Each number is 128 + 24 x the weight over its row's rms, rounded and kept within 0 to 255. Layers, rows and columns count from 0. Numbers have three digits each. The size before them is the row's rms in percent of the matrix's.

# layer 12 MLP up, 1024x256, rms 0.146, rows 290-396, columns 0-63
100:088103114131148167110158118119189107156077147110102123102149122182101116131127122133113097129132073124132127157094108183095127120124132127185116129129120118108146130140115129105098134106126142
102:157111125143116128134119152169173168099087140159077139128133104127122124131120105127145114123148068158121122127109131125105087147124149082150107134104153087119147118135130101110105156133124140
103:131104146131139125136112151111167115157141134096147116139133109149160125139145133101138118073158103102120129131112112156119130121135108130116094094126131073159126130136117133139118147103155170
100:093135145162161166151094177120145118128157130078168118065123140129123132145123137111139130153120138107121125121136111131118117135085112116175153137111142123125166148178141068132087165130126164
091:105103115112157152120120139194125111133106106161132119139123104105142101121075137139139088170147122128098135117179110165122207119110115107109125133123156094100121146147072125129125108117142135
105:130144089099150069144109112111139108129157081161106176145179112112117137082138105158098128118121087134154155155105131164098126112121098106121118110129117108117122162075142181163152149141143150
089:128094141140124138134151114119096112138140108114191125125138140082122158131108105112090143126165126102138128090151164130154121151123128130151093162117130134191130130082109127154155165161108137
099:091126118133107155137110139156096151109096123140120121114136136124121152151107124120150131164142099116096114110101146157145084156139155210134102141171141161124122111080159150145127121123115161
095:149113155151155129155129175141087144099165116073123160134170089111165128114138124100120123145110141121135106141137108126139079112127122105146079110102114141093150086128144150123090160151145133
105:096136135124085110115143136133100093138129105142128131100167134150182156139124130138135158171141133136128153137128165079164102141121097108071151117153167157121145098104117126127120118122113105
102:136071183094086128108131155126122136121088161141090180111158097083115108165107115136105137100111163125129088145117129112118187170143103148155127119107138106091106106085102113153105141165131115
095:108126162120179093150115106093103154108120138119124143133126126114128122126158145119113092079090115121136133142081089126108122153127109162151138155136096090106142149117132167117151110138141145
099:147157132183136134129167098143094082127115142129134148113134162112108119151145099141134170115107116144138109142092147114147152112168117131150161158128124084085138141088112128144056139090081139
100:113147133144147144138103086101112113080082085128163107115131153100100136170113115100093178159142128095088125103149129113122117143116127157098142108137096151155185121112088103092110110150135153
102:167106129110138107154108129111114166115077114126160105134118127147135111128136110158119105156118126104141136153123098144146151121098166126115157104120159123127149164093121065145133107152164114
097:134154100122078113134137108134100131107109119141129182160141157112156110080108143119139133113086124105123109156113137123146109122098145066134101089181095118170192165119158139106108115137142092
096:148118145150115136144130144134152116143114129148160137098113094126098137149106151147117157105152119074147118131139142152150122129142136133152090100146104135098130136157135105133091157162122063
122:107133121118158065152160146101167116134130122117104116173134129151143092168120158120086119135100117122175163101118166101142128141116129115126121094131135136130110128112111163077101120107092159
093:135111116069117154081171187139137102067171158155089150178115186093122136081125132085112122153135167113130122103133150147139077123170146135137119143108126142122138123137126108069124125101101107
097:106128166163145100109141135113098134052127103124167144090138125133137123150165160106143147124066135096138103106098147165087156119134143163164126119136112118107129153112109125113126161160134136
099:132159164074153107121142114109080125085140097115117176139168076166109132128121128140100119154127134141114141147146153089107119163106121093139134172121175109098118131147118174167104136107124138
101:145145135123154156124132116137113101112107089132138117146106163120158088122108124106157176096099167137115132145089154097118117149165125153113159135149173130080127125133142134107151148083093136
102:088118158100144106128093095101120107121131132086178144153127169117111123113116074121141113124154110088094147157107127122122112115087131140114172131104136141141195098127117165124103112165138056
095:093122105174120144117130095080093129140138180113118088131153080107151108140130134125135142102123110134145100117128155164118125117133147169133160128161138136120116184147124134128160092131114172
097:105147085130089103105119121168209148131139161122131152164148114145150139122132070142126093161101123138110116119163136126111072117133141107110126133128136114124101125129113118177145147147125099
107:122164102149107119141126130153109083109153103073091125112144164104090120108109099125141087117128127141097167134112141113157124140155099116136147113166159134147130142176073121150165141108118164
100:134132141133145189119094140134126175112086112180119094139160107159124105119167159138125150134147161117148106119172140098090135101101142130143130108122169096109139114158152113135118140078166136
107:137170104114123121123114133110071120164142136114138134139153065113104130139155166127160160122142114075133125118122153162096121097143149133123177101100123131123093117154112151093158102143126118
099:147117139167091118128122124126141089130113146146091148070118087159150132111067158164100137132146120121094158140112098124149099140104105127095128113139143115081104130161108156123122117132111132
097:163153147115126087119159114114122135151141138156108123176168111119107162134088208141139100127127112113117129154122145101063126119128115133134163142101083115141120129160129158133099110135142120
100:154139111072122138156134140152114162091129136170097115082112076146086137103081151163138111113092131168089118141122139148147105149111130116117132090143113132119144162111167110123129170143141134
096:169123164159115097142162179109107134124162138130122162126106150127078149115145165087132154165091146134155073167136095142158130109145127154153149126110134118169109123187105144112125135128128152
104:143082154100113123114117188158170156112112125091136125088114155143103148130120101126106120100150134125125148144122153107077142087134101134132139127159135119116163152129166136157112121163163158
104:134143159110120107120093142154071145130161120158152151098110105128144078111111103122153177105140125124107115113083142108081096115160096095114095151096119119167152146130109125090145115099148149
096:146141105096142145132141125078130111109118096134142100124124133170103130085099126141125137117149120112131129146100092147121116156146164124139156151165158129141103136123166120076126121173134165
103:143134139162130130123121140130110150108124132116118143153127142075110126147132091107122143137118131125105065069099139130162162111087134134114104119101156158105175197146123155163133125147134132
092:148133166140173139132117092157151115138109127134165129157113107117099135117142141116111135131117117126110136119140145107145130130142075106145107149161080098140139101107153124126106142116152113
096:076096128126115154140129121098139135141146120152138143137141119212109129089121074118080184109125134067151102132177153151131140092097124121137147126134141126147184131139177118076109130143112129
105:108139136144119104156110106152112103165129131132115130125141133100068101133110162166103150109118145109127114106099176136145136105166091113111133150147142081145144144126107098179108129118107121
099:134158159116119150100136119155202124069097123155113121117141123166136118127118135128102112108147139158118093126092108132130086126116119119130122139122144127149100119124118107128131058140135100
087:112127089134138129148125107120142182114154116110124157165139143125124180067141141101117119112135118093138144164099059131117113120141128091140061126153121184141157081123136140102149157092149128
100:139116111115122106105152107149095126134124126161135075101103141153123129130107142166116123110063102142146112161127097123127116075046119145117118134114157144109106127083151127163105144117131149
098:111174106129136125138140146152136083072156124092156129115072137130140105159090105111145119115134130118096131127110165129160127137095159173133116163135112134118134094131132097153128157137131158
097:099132144118089130157115139180160144142084138153136170151113134123141175147145119133141142131180121126142128128147127155146141130122150111151109111158124126138159121152117140119149116090082114
099:115140108207140131148124106115130108144107145104111130130136115155156129121159131088115183125143066144140099065127112164175124134144132124129127100133094112110089129120168145138142119175152129
099:137070159100086137146146125124157075122133094161138160081106148111114100158145123117140133119124129146091178143123113093144100107112063118112109138183128135121151127173119150123151169126115109
100:154137097086143140129132134135129109119144105071112135150142161097135138116090141135081094146072125117135164152132115137135096135115102153081120119152136131111145162133177082134103146114146098
096:143167135139093113098096147139127121162100107114144141120118152101156132087115115080131133134115128128105087151148121155113112138135085140119115121153166135134121106105175155106087168155139147
099:145153127121099142165141144129131174141162091104121141113152091150158125121132146089126160101115131169143070104126142139182112106129122134115101117141123129105111148146170121117156131126109170
099:113158141143129171137134138159115100163129114106184101114131110153115120135128097159120128125142147078132123133110124139105153155118134121106083184117143147129136170156094118085072176088075124
109:133137113174114156126090124126109121140104132142145142116145120116147125149135142164139181129167111117153133095083165135138130156139150115115119153122121135097116117199111127113138172156103101
096:097102075105095132124143146089108110078130161105135080138108121127135167099133133183136120119092103130174132193119139118146097168132115128167168117107137125091133130159121094100152155109114107
097:092078154136132136117128127108121124082118112162132146132147104132150148092136131100128146118151168111127155097135147103131099126134121135097144117155149122093138129132137102127173134136082127
097:134151118081123088143117151126081121082122111063130172121106137148166135055113148115096137108114105159077128163118118144127154168133132126120116114155124115146112171140138139143144101105140183
095:106136121150111148122116144142144179128109130162159091150158127132131119092137169115099125089117106138133108103122158139115088153126114133165100120145156098081142076126119102101088155120088147
105:157178147154143117112151144135105146112140093166107107108118098142118107139159147157080126138110126117084094117144154139150140101101115143101160104141121128137151131134118146136136138163135110
099:122077109126120137168165127136103153087134139133107126102121137138122106100109143117095077113118114111165140107114127126155092125105150180164119141109137115098131080138099155102142162133127138
097:129134143157152113147135139153130155084109139123125170126094136124116126157142077131138096111103137162118118150125131151120147110084152145156163102151113124197154133083118106105102103123167100
096:120113153134148130164135125127131131102111081137122127128115111126121122112126174183122077073122112155117111108150113148145120135103132126100136171104120119158162104094128114106109130146137091
106:137121102128130124070142126173120124122126116113107097119149101128167109137082124131151116098114111121122132120144164154135127115098140114155129110126099138113140105103091116125114128103103079
103:081126095116083114148151100155130132131127158132151127105141146120108117127131131133111136144114170146162107130112144145125117154117092134106150110125165147108149125141130141129124129128108137
101:115171161121121142125145135128124117123147175126163147165138117153098176136126089167133136131121109146151133103139114148118089079136125121141106087100072132113138116103106139126106152092101148
102:108104122111138170139104092106132107141133168143136097121145102151106140113119119100101126087108148100096099125131166123157144122151138131142129117163120105130152146135125152105132100096120138
103:152136188113155113100114135141143100125136136117109158081115114087114106115160154084132102088112125149157103110144121122146154149159131161160116109165126118166109099113115127088158134089125132
102:148109138156150142127125142111119110144132148105110171154102160152135141107118092095160114119121112109151137111115088102119138147103115152113142107114124134133102133126148164085139120131088138
091:108133173141116043121106166143174095107111143107121111124150115128087158097175133138099131097126128108112132121117122160117133146084118130136144118124142130143134174131110110155144090134121121
101:083164130106154143139137110087123138138135154137089143170107137164158128089144145105123117076124144127080153126098110113081100143057129132148152150107099125120110114110162145111142121171171132
101:113168117125146113115131105100083137157087092116117117078108155080117106097111081102131147148160149138133125161116133133094132085122115152172134118140111097128112121068130099129158108101137140
103:136084116159162184139135152126132115100101134057129153133161125107117122137118099143133147181124166092149130097089121110127124142153170104099143086101105147136145076132147153150114111124135106
104:106133117113135129109117109154129081157129099126107100126134145147130173143102115115084137118139131101178128116133096142118132109137110126110141124140117136156144098116116128138152094132086146
092:159144155130158101112153106090140120150132134088141126137106151135114165076173150096095124104115131149148161114141112122076108129100197165137132090158110111078148120125159125141131086156141131
095:138103154108067116137120144099140107109159092195115156134154168168096138153093141123107076156104096088109140108155160132159174092097109103120102142123127113128134179132143123146071100151112140
097:142097097148143084171142110138134122155153101107134171127112080129129144118129137143163136103132172139129137106109128127139104148074106101125160117101108110137138136125116137089135117120112133
097:158099127137150137145138171127119108090143135147153102120127141160113112139156112143087110117126103165123057098108121150149117128148140107133134106164103097145118140124143179129160141179113170
099:108132116149135115122153145165106106145130089132134123142101129112104161161108119140128152092135093116144118107108162132117126148122131129155117111093192132146092155114117135128153095125111163
104:115189116169179147121134152159161158155136146139165144122122100110138113126123119132155092152085103110132145112123144169114178134154111149123136161111118090080172147111129145125121085141105099
099:136131045127173132139115153093130121083112104152167151118157137141140133117137141116104104104136161132096141167066133106131143125171133148151137136094131057175118132106169184127125117154099128
097:083126175169177133144139158124190107142114126112120112132115114142137158129082120149101154170152152139135095078072127075120122118072072128120135123085164120139125150125131118126108127182105112
097:140113121136104086138133110118113119131140160152126154131115167134147160161109119103139151113122115152151136110143113178122091163166111156123189127128123151124136128113096120129136139082087134
099:157167129078160110145123177123120094153082161097118142121109103173119163133148108105105091121114157097136163113116142162117088117109127134166158128102124163100128115119132108107130160140075104
097:096076133158156106134097170145118116124124157119131114165143133159160123144141130115118103121110081113120152124171130148119145103090101127201132128135143100129131173100139135103121168095177145
104:128120082106131154157139139145154161157143140126122122138164130149102166155145162112138114130130124144128076129099113085172105122128111143161096144111100127115082112114113097131148095160146129
111:118119156107165152138130139104126110112115118139152123106170093138127154151143125131150137140115131139139083143138087157154126106109145071138155139135116111189173118151147172151117127094089101
096:141139127084074144092132137110133129102070144148105132129137120180111167120141092126112143130121079167112127105125159131088138153150100061156097136158145139121134146109114110155127145113126087
094:106139171115151165149134162100121165136158156148155151108120132090131162164076100116074134170182168151130109116139152180143173142127136144106166125134158147185173104131132130083128114105127123
097:146153182111106118136094129114096117133139150111126143086075138099191115149134129137105090139138124102134127102152145122135138100101175110099131093167125109149184072117136162103100128137098115
102:091151138143117106138125060090119148150123182107152127188094127143112134088133145137151156162123126103104139137150140132131121087124167145126116136145145110168138135130133127122086126151156105
105:104143162120113184156119104111143147140137123152136108118122137119134163143091138106102145090111145119134108127126124110089130134173119138147133145072125113161124164075127115110174157139129094
107:143139107094171119112108108091133156136168126120097108112178133113165144133123144097158136107166123107116104148146141115117157097098127125122121127132095104170151146134145143136115117163103153
106:120131080150118133125100152127106151122132115107137109099087114160099163110093150128094173157147090117146158143145092088101110175132129157130143109059127092118180108094186156113127147112130133
101:148133147111102081106105131126145141087143110160130122127140154112124092095140129120128156131165130185133122155128131114130119136161137146123076144121111110115146149152126157114124161101117146
103:161163140117099112111116135089122124126118103176199129093126103118171147098115136161150126116121099134128116132139121097142101148149136137137147147115167139099157163090126098137089144131147104
096:137137141083151102120113118145108164110119144140152123103150108129154109102129143150113158158105149117099110138144133152138101134112115134127105136124137134164155114141134129095071127142128149
099:159095118186129141131080165161113116124114151087121131157159132085154112116142152135134127151121132131117116127094177159114140141079134069111108118097113137103132151124128137152115141097105127
100:126087116122117110112107136132127172131094116148145089084123145157171105156106129133116151130078106152138105106133140121143129105084146150156145141151095138141121103163171168114091122108090127
102:169161131127116114157123136134089102117148164120130143156178162103104135092114125100112126119133101152137108109085116130109073094115111109141131123173119124130135135157083119120147167109146165
100:141145098107092137118173110130114124146065134158163142127101091090130118086134106101098059152119090131167116137128163111118145133158079152150140163134120158183123145075157131104167128105157133
096:161126129198122115137177145143121126172128116099152148133121137090098130091151145137112116126120159120104083116092146161074080112145137167173124133144121061112098145103129121141144149122119119
109:132100152117086094163162119175125130113156094114106154124100115178135126110147154111160136125099117151125135098082105164147116153098130119115102081127110138148152135145163128133145098130101111
102:072089136139139111128083096120118124113104158117114131101148120134127170148141138167135136149153118088127117123117164141134110107136120106148130116153109143117119122112121144120133117107127120
099:162101106176133155151117147129131146055136078118182096158125101158180083117118118150114129139140125121167187110094160113143095075141109107119122116139131156145126116110142145105142142100119099
105:160161137145131132152131146138127148144133130162058120093057138141154126081060139119119141140148127140172106110107160075115136097112130157111117103139171173091108090120142147106123141122096158
097:174119149179168147150128101151102119123133152135128106146128116129104104112102185187155177179172088113124120140128115127134125103116165114119113141084076144157091113136071125151161152171068088
101:106125105126138174178148096147085145147133093163171165148077156136125137148113081166139126138117143116151126119122167116102147165115129118090140095114141180147088129116150112097121145122101151
111:162077142099109133122100153097158111173128080117141125134110104103102125158120117152143100085146088063110084142164125120111124129146126129109131110125146122167121081149122135143070140121125104
104:084178150129139130140142177122108111155158178172119148143131131142126098114118116108151132102142112090137126124097117104144088094096100163119119105137121113154137152125129142081128133122136149
105:130138151113127146112178125100108130141144132172181137142125102140112138143158162123124134114151127119077084154134117121157099133181115152179122121126141154145104098127101130086131175113101106
# layer 12 MLP down (transposed), 1024x256, rms 0.144, rows 290-396, columns 0-63
103:159123133167116147124128118125157143151126107162122133144131142112149125116100085133130159106123158147163128145085113121083128103122147115109144124088089087147158126126135096122165130112125136
106:144166126157132112177124116072093113125118104104085157103174109155151145112135134106110169134094126101117143168165140117093127127082167098095141118139086101175164144119139082125117120118127159
111:155118093130186118099055112119123125130111107127092102129150108087112114121111101108122107109131129101134148141074185101096122085111103140111122163151138100107176105151152140140157123099119157
102:160145132115106158119174136139141150132116137132144129125101103159125140167146098075104113108132077091142113150133107130180135114158143144134112149141147072124135124132140118096127153114121123
089:170146153161095093162159110152133142136120151104132131164134118107133124115143120113173128070123160084140125151090191144114085153134136111083112133127092190113130129142158165142133147162076134
092:102138128139144148131126152128136152073146100116125136170108115146176123155082153173120123155146124121127131154124129128149138132123082155138150118151143120122090115131134108129136115122103141
094:095144093087101106151128099139139106093135155111158119105174107135120099140100139168134142113108141157126125093104113091071108129183133166110143124144131164128138138133089115141088144150124133
102:138144096131153156089092123091159121167114118125168102105143117107166107103120118120136114183150170160096149140133138161145166109143107105122147100111172117109108126145096153130096140129173151
106:079124098086111105117160150119170118129109111142102101164110139145115138144112103158118105142120151163106134142115094151111157171117136128148142112073093105144127149112133167139142135145102092
104:141085160101176145125145132155107121139135114145136174117148140113105104146161117125129092157105111087175106157170128124122122140125108162112135099115152158120118121133092124097159156132062164
104:138128153122168129127141143169142120114161106169126073102091149114084128147149151155143103161141123114121134161143143114124122092110088116156137143161114131159161112112143165088128131096122108
105:141121146168141161116109106127143138149108131080094099173162155142179123119126115149132117101107157163119148128158133155187098166127149063101089111136111143123161142064063131147107112104091124
101:105109076091129153112131158100146121114116180139108083153129128153099117183146143091135116148159118123102174143147119117117126172081129121115124074149136137099169115106137107126121137130135144
101:103140127142117122135130136112140178134149144133124121150105107160172103123134152094163149164138099113145131136145118091151148104153132157135105120139125085142117134151108135189133146161113148
104:137120144130142146147131104127110160114099155104183108105176090107095147111138119110104127153184119104132096097136116157126139143119077173166137174117111091156097148125115125148111114154122162
094:129148110120169163130103146123127114162127130146101138130175118132129092172141107129139076136116095177107148165104123130145094138109124131118121116135122096104082151117170124116108105111119108
088:159111126127122085118131201122176120108114141062111122106137137109113150105141132124086099127124147151108124130091135158097144160106139137134155126112126146089081125099129142104168128098118132
105:104141138129166079145153134145144115148089142126096112134163117154144112143122108139105112109145148130139130114115130148134126133110125142119089116128146131132145145124135140076116126082117104
098:184130096154144134134134135118165110121152101112106110134132124168117130107124115145129170065150074128141183149129127106146142135161136142185149109131136100110123123114099136162145120096154086
100:121143163141108108079107081131153127193133098168130123155115137130130160081127115162123133113127123119119158152172141172100131146127113142133157093160145110166111151165102113125128127125158167
107:097104154132113111123163131085149143108160113122154086120154130130160151128122130150119138129124103121106132087161098105131111160138133120182102176145165127131105089185116110119060099140117141
103:163096147105175128152155101133119138134152156100109135121113169113104120143118139118141129113154127080112138121097075119121092157160112134073136087154118092150107098114085123147140120117135154
111:152149104124144107137131108148110132107119130162106119141106144123155131160125133108142127113107117106116109162137146123160093127170148154158119157145109135196093130123107102177108102136081089
100:137134127143151150132135089127142126105104139104146070154141160094123154137111100168124133125156124134085149139124129115137128145135149116192090102144105076150154174119112095141092097102123129
089:108136133115137145117078132161140111168148119092132074120115127158117121093126175139136171131126103130118109154132140152193110083140135100152142153125139155114111166145129152133118104141178148
107:126137131156149129110152127092172103130140163144077099182095100091150137148093181153102125142110151082129144121143160121094159077152132125122141135151104108128135080108140109124136131158098149
100:110132114100123127166127148131096125124103116136122094117082090107109185092178118152112121131101094114155143160098168182083141147147154145162153144126133149130098168166148126114096140140138136
119:103132134126154114101141115137109103119084151129105100104116116132113135129150172143112139118123137116112139132126128110158132164167141112133110097117159163133137129138075165184107105128139159
102:142123130137112129123124137092123143106106155123114128155136130118099107099097135056127129113146101147147129145173201140120119136117127085151106127083090113127179136114128147114148155135132157
093:105119134146135177114122153134104093089125131151126164108129145141114092097142110147132127176096162166173116137124090092103136154104099139141119141122129153132099110105125106115131157126152109
103:094144173145119140131129139152136178116134116123138135133148092154147131123141128127128113127125105082225124102129162165141084133148135136141073169097085054149111141149115105095177137154101110
094:166135171086122166103123112160132158139052140123206091162149106174128139132137106140130140114117124136130151107102145147105138146077152141109160117095188111112130093097138122095148121103129103
103:063111113116144143166128136120073103148122146074118118097145111121108140106127095128159132125124102130133130159141166178138101147115163123158121143175108126084096102157134128132122133112146136
101:131166094087137134101114130123118149106121102091131155143121121099164075120087161141125150141067097146172157104114098129152107105140157138141108137055093100119165151135128094151138130081097111
096:098132127095123130107126157115109187146128159114140116159120168138113113102134113153083163146123162107122115098126141121144128098104123145142161101099108116077145148133132125105126146119125104
103:146143128140157127098100111133127094103159147133121092102130131094152127125114160133158164149144157136163118138110089108136110129185113122106122115089074136130115112151131137101132156168125104
092:113157136161118096150161123118102135111122139115132076112098159075128161122128121128115146117133126094082122151138128075084159131135118127124172157121111084146133147161099122125162149130118100
102:114085155119123145106068074124141137097110122126183140102115106146142091170095143120117102170129096071169137129100147148120104159123113143161111133107149092122142133157095133132114090130145132
095:113129140146130151113081122097164087133169105114138110185111120128147114164146069075108118118103110106158120145158100122136134105135138178117149090162132119129098177083133167139140112111172117
098:163135070165157132152107124084090132184151100080177159128124123092073134166117100125123133113116153109133143133155172100078140082092133153153138145156148055128141151089120147108100141127113120
090:139125136163121117154090122136125101133128129178103133128121119131172099131103086116092116123187088131113148140121121114091144124134114171167162169140159116134132160105107105127083141132140070
102:120121140133163146170161123141087133107094149129086149127103123093197159149123093087131127166176184113154122161115147144144122143160139121109111145158177124120124113131156154136131142115139135
102:174112112127082112146102103131125125137160103127133164187143109100078128170158110093115123149154152091147123102190153121114115089125064152124137127168119115136133167118133104127149116099113090
104:108113139109117147164130138107133151135128091092124115123129130136134163137127098125128101090140143097092132090145090131141133118131136158098115085131169143119149072126148110077116122083143095
094:122112129109108084110130155103134148121138130123154113155140145140137132153103161124108158118128126089150128178137105124122160110152118129131107136134163133131189129110095122150138133108126186
104:126143143147133111138142117130115177130149120135119142101122111114130140149085098142144159128158122104148120102133109147126140150128085154198117128130181111117111128121133082150134120116177147
098:101111155157110116116159157133132159128131112115145111148120139101135088135156079107134128125072145133143103146064136123080147171114171139120121139102116164108122095138158156132157109133130128
092:140142159103126164167101174103132073102129142146145147102134098133097135114161120080129134074146157138115134105139119137120126127138137132143159106126143097121108123169149082129098120062104144
095:136104121130144129095094086138139086146096126134113149121121166111122110074166089130145148138117149163106068098118081140168093080135120141149144145109116123094104131114147169130140107103167096
100:141110142092179129155140122157094146079136128142125132111121122179146103144141183073145165129127119113184138129153082107124146129127071155143164119098138137138155147133116087138109119132126081
107:138135147135122106191142128159117098149134134139097107159101107142170112109177156108119135157133138109157123108133145123107112114105146158181101160142169172096157127166109152143131114135129123
089:139114168150134140131138149147144081144116110149098117109114111102168154138137107169109130142131130103108139128140167103089106130158116111093135105147171124126184213121117148127087072119094136
095:127142131109091116136125174084084137136105136123081085145127129139139139136157084133136185085083100146165122151107112123124170154132108089155133085095126097153118151119157171124119110147120119
089:125098136130134118107121127116125130142094155144097130121148139121092118123135154114157160153151157126144103095136112122113133106107147144176152109103115125140167149149135115117121127117130133
095:193131128092143106129141105112145122124133137111065153122149138133181162090127156116094101127157152193133083156126108151124146086114096111170123148145132148158094090124129134128138140144133110
105:137116158134136149138154123131133099095146153119160142171123154120138133122134157098142126109090142104096139185091139141130113139144110110131115091132151152107161113130115100091153108097129163
107:126116094105147148105083070113150115106101129131160132091128127220115100147117140063113173148113145134165088120104132118142160098110167135095131186139126126144111136098106099119127123100132093
105:148120127141128134149126084114121124136154096145080127123122136136138168134155164132164114117129087165117091141141129106124134108153109167095088107144112148133133143126103143137115070161140131
098:143137144140121151137101118097153111165167174141145165138128186139130129146182117121141144123107145074165173147144131137098084115150131125119121068144145105126124125185128154139111146072109111
109:092133120100136133149115135105136099082138116171193153128140097174141155174149153145122139142133137126133171118101092181125133145103131159117124105137156132105084128144119118124165118085104128
106:085111132116078107123167136120141140086142101140124157134167174135105164140149112142098134093138105103135158142138141161167144137108138121143160130094156110152061125124142162089147096087178148
098:083112110138085107131125154150133129144132089145131166116168103111135096136103173163119143141124158113128121119130137115165151160115099146094122130159144120139129141173148098159151144144136103
103:194178115127132108094115118124134150121126114166188149126106115112151165116106135180128090121096112120145145093089144149133098104110145122087180140118115148120093157135163156139153154097176080
103:135107122113157150194137145129145135136131131137170197102142159159107087135109111106122113127131108112143107127115151084123134142146182138086142136126115145104113153141172137098159121137124146
103:109146114155112163101133141123071162141122127120105139150124086130104174113124164191134172189145118143156106155128131112159162120111136144147128133095130116164087151126103138095154130152131111
097:112123083136120137096118138142094145168112131145114059098107099120106088134135115113131165050107178117144106132161142123124130146131137144134147120129123134149138155130146125138129136134151107
104:139144105130113102142132117193139151138133110128113100116152106140145132171108155162126092150114119084102146107131094090177147153162113097141150128122135085126129161128143161138141112168140075
101:171109119117164114118140146156108133135122127117142123136110105130162090173076135147045162130120080146104114098136125107119126109076091128097128148108126134165144121096122135136141136173111157
104:144129115123100116169132133094085119118132115087122171117107083111126132142124129151123079144124111124185143155145136129089113111118120142105128134098112098164126126114163164099114111105083139
094:159088116136100148118110121154143171091131183084143118101139160108127120142134152157113117135110138105138114122143156086170119126128150111096156125076122143134077118109115117158104140129151145
098:138137134125070163154141161134136118133104152142105109109150110130132102174143134140115119099116140093130120143156173118132103128134097076119122106127154137158118104115122109084146155137155137
101:144135106142134138125123091178142155183115144144118149123125102155166126133134132126107129113154150127128138115114138122159130119133128134088160126157090093165113122098134110126085147143139143
091:129110107097148182134104073129126116132109085131147107089156108183109142143111109122142154100138117160136130143134132140143129141130114134107123087185109103143150130084135069145119116098091177
092:136144141131120143112149141140178132110128131098129149126132113131128145109065115181121156124130116116123150133112123105100102128090108164110139118098093150123126147139086145128163112144117080
104:097111155149138108172118131130129147179127171133060093096130103150164119093175132127125135116116133110149136135162141111167126174119069116181125176118098109091123127166103128162119088159119134
105:109141140098144110141145141143093110128123134136131160102168147157050145078100118123127122145118119116117109122119116130129151162122114128133099149133134124120091154129126114125132162159119107
106:134151110168102150135176117157140093109151122112096073135122087140129104131160108094161121089120111113139094109097150157152107111121112132100093154126111151090165166122148086102119117148118106
101:087087097123131106097140135138150105155150115157132130138127150111168138121097171148131166143175156116101163108138158103097139148166138135092085161138149130059109116138120135127128121139080119
097:187128153101163153138099148174073101159106108118097153157136112135117118135139109110127128147129131119141139156143122140140144118108149134133079129115119169137100122172123117108091123166139081
085:112189146174134134101144127145135093130139123167150080153114196129114157140112164101119160107141139110148147153137115110121115125169126135115107063118112146135133145133145114154116163157104128
098:116111073124141119120135152098126115164149127104174110146114103116123127124135131134152156179127163097148139078089113108151139146186136088100122145065141143083137082148117133129076129155133127
101:137139099154096136138136111132093141110166145140117130116095173114120133131158150177146136133115135137133133158123091140117125109101112106102145100172135129121133133163113130115124115120097075
115:113142085127129107165177128134116131154118130118100115144096146188085124103113083142138153125148153155119111096119095118185153129123178127154154153132126102133132120134095185140085149103147123
097:146166170086112141127159137108105131131115152114121133132153150141091077097127146172140129170149128119149124127118115121161138103106142161124129107117099112093093128141138120165105118161114150
092:146096064117123133129125153145126117148098082123121120139132161170125124095139149130128130083138100124117137119150142092131111128129122107108102116131124140149151103107144160168115104144139125
093:127151114119084120115153141100158091145108178139126101147133104119135117107110137092150168114164129137102116172115111100120104106153126121123110150139154139108145143120142153130126084098120173
105:127116076142141133135113161115101107131122142134131120054132146129118156134136159140148093127109127148126145092149158154145197107163146151135141075120108116106135146119143161122164158111152139
108:156131104131132133148085144145106127096164097150145145148154097113114179157144165133170140132093138124119163131140131117152082127166152107137158110102107126119067115174052090126116088078103084
110:138097100160158136150121135128127142127146123081149137117118104161164140120158132145106137078114112116140142112127116108139142130124124138145133165124149146121136125124143107084129150151193114
112:126136131117124110101131108133117105142096154099142143085125116103128096160115164151118113121144176145131101120116144118128130148128060158179144106162082149131081120179136137103174151161115114
103:114104104087094120108125118128124086144119140112139141094155125126150150111140161140142158141120155146110118117176137104143156179119105147153144128121144111137104178129147091100128105146129123
100:126156122128116142087168113064131136101122095129097135139117136161117170117115126151148161151113137103098115134091117101136112149114158135118098123115141172176158167132110100105116097109139121
099:123122081113136121148095080093141130122157122098108169131105160138147130142110113125129119131150146167068135133149089135110118145095153050091077114166140120172071138074123162134107161132087109
105:165111096080146114133161095084140127137103109157138099159165090131134126180119116135119161180142104168125109151139137068109098161108103132104160123119159124147107147139128120100092090158188162
102:116129091095131132128154109110134173100130184170060136096092122086101090114141150146122089132110106115128102127095101136156177110092134139143136126171083134099133136117155095158130127130181089
100:149109140188099087148131090088128168120130138139105150136108120142118154119135147172173123074142141112100134114117137140115083130156108125125099119134154155071103172123107147117121122114121099
096:112123093117140138143121112139127136142136140104164067099128162115102141053106152151138109122135113105093108115151117137120117128164159135099107118125130185130089150124148143123113135112112113
097:116086122154142112127160152127122129159162141124116138095143143169113109118120105160148166143137130084131123137105132156146160113166129135100085118125141130147132129145143078140085105161127143
105:132106143171092159127122104161131080156154137145165123127102127125092107117149148182130081107119122106087120121112100111116125124107133120092152141118178150127116097105114139154108130132146109
092:140163126132117156085185136123111169129129141110090117122074165148139080126113124158136125104136100139092127118102094112100133153143139107136162140143139097109115143126170141132094104155145108
101:124127167139095164102143124116114140107117130078128140114121091112131120126105166173130120141124138118144128148126145132147116106090107122098116123156187161116162120098116119122079147133162087
100:137153134138093112122118127134118138158136071116142084149129090106140130133133126108133170105120117143097155133144110137132114120132138141114118136151139110134146174117120111126133103110172161
096:095160130168154162123156153125111154149100101130147128139134148147141154118091118108129100126179110129106099141120138100173149132133079107135127133113151129160092109138115109088112160106120087
099:129145127181132148113112122146151130128115116119152138100172130156148152136158181179115131151121138129127121154093104157105147113133114135194112106110103102128126126134165177114118125142092118
109:161125099105170179139116124091119119134098153139107135119118139158129140152117138133126159180116087134094138112124101160103134148150144124109173131160141094187124127119164133145133132110106136
102:135100142089081130147155118143156156109134083102167113157121126058129141085115132109169138101130150134131135140142116125133139121112132140126121120112161111167166144150154132162106099100101132
102:117138110133119121127120121127115080092117117081131111170141130138128068105103131121094135162164089131135114151116108132138104122110147099098115145134131127120147125135117145152127148080087090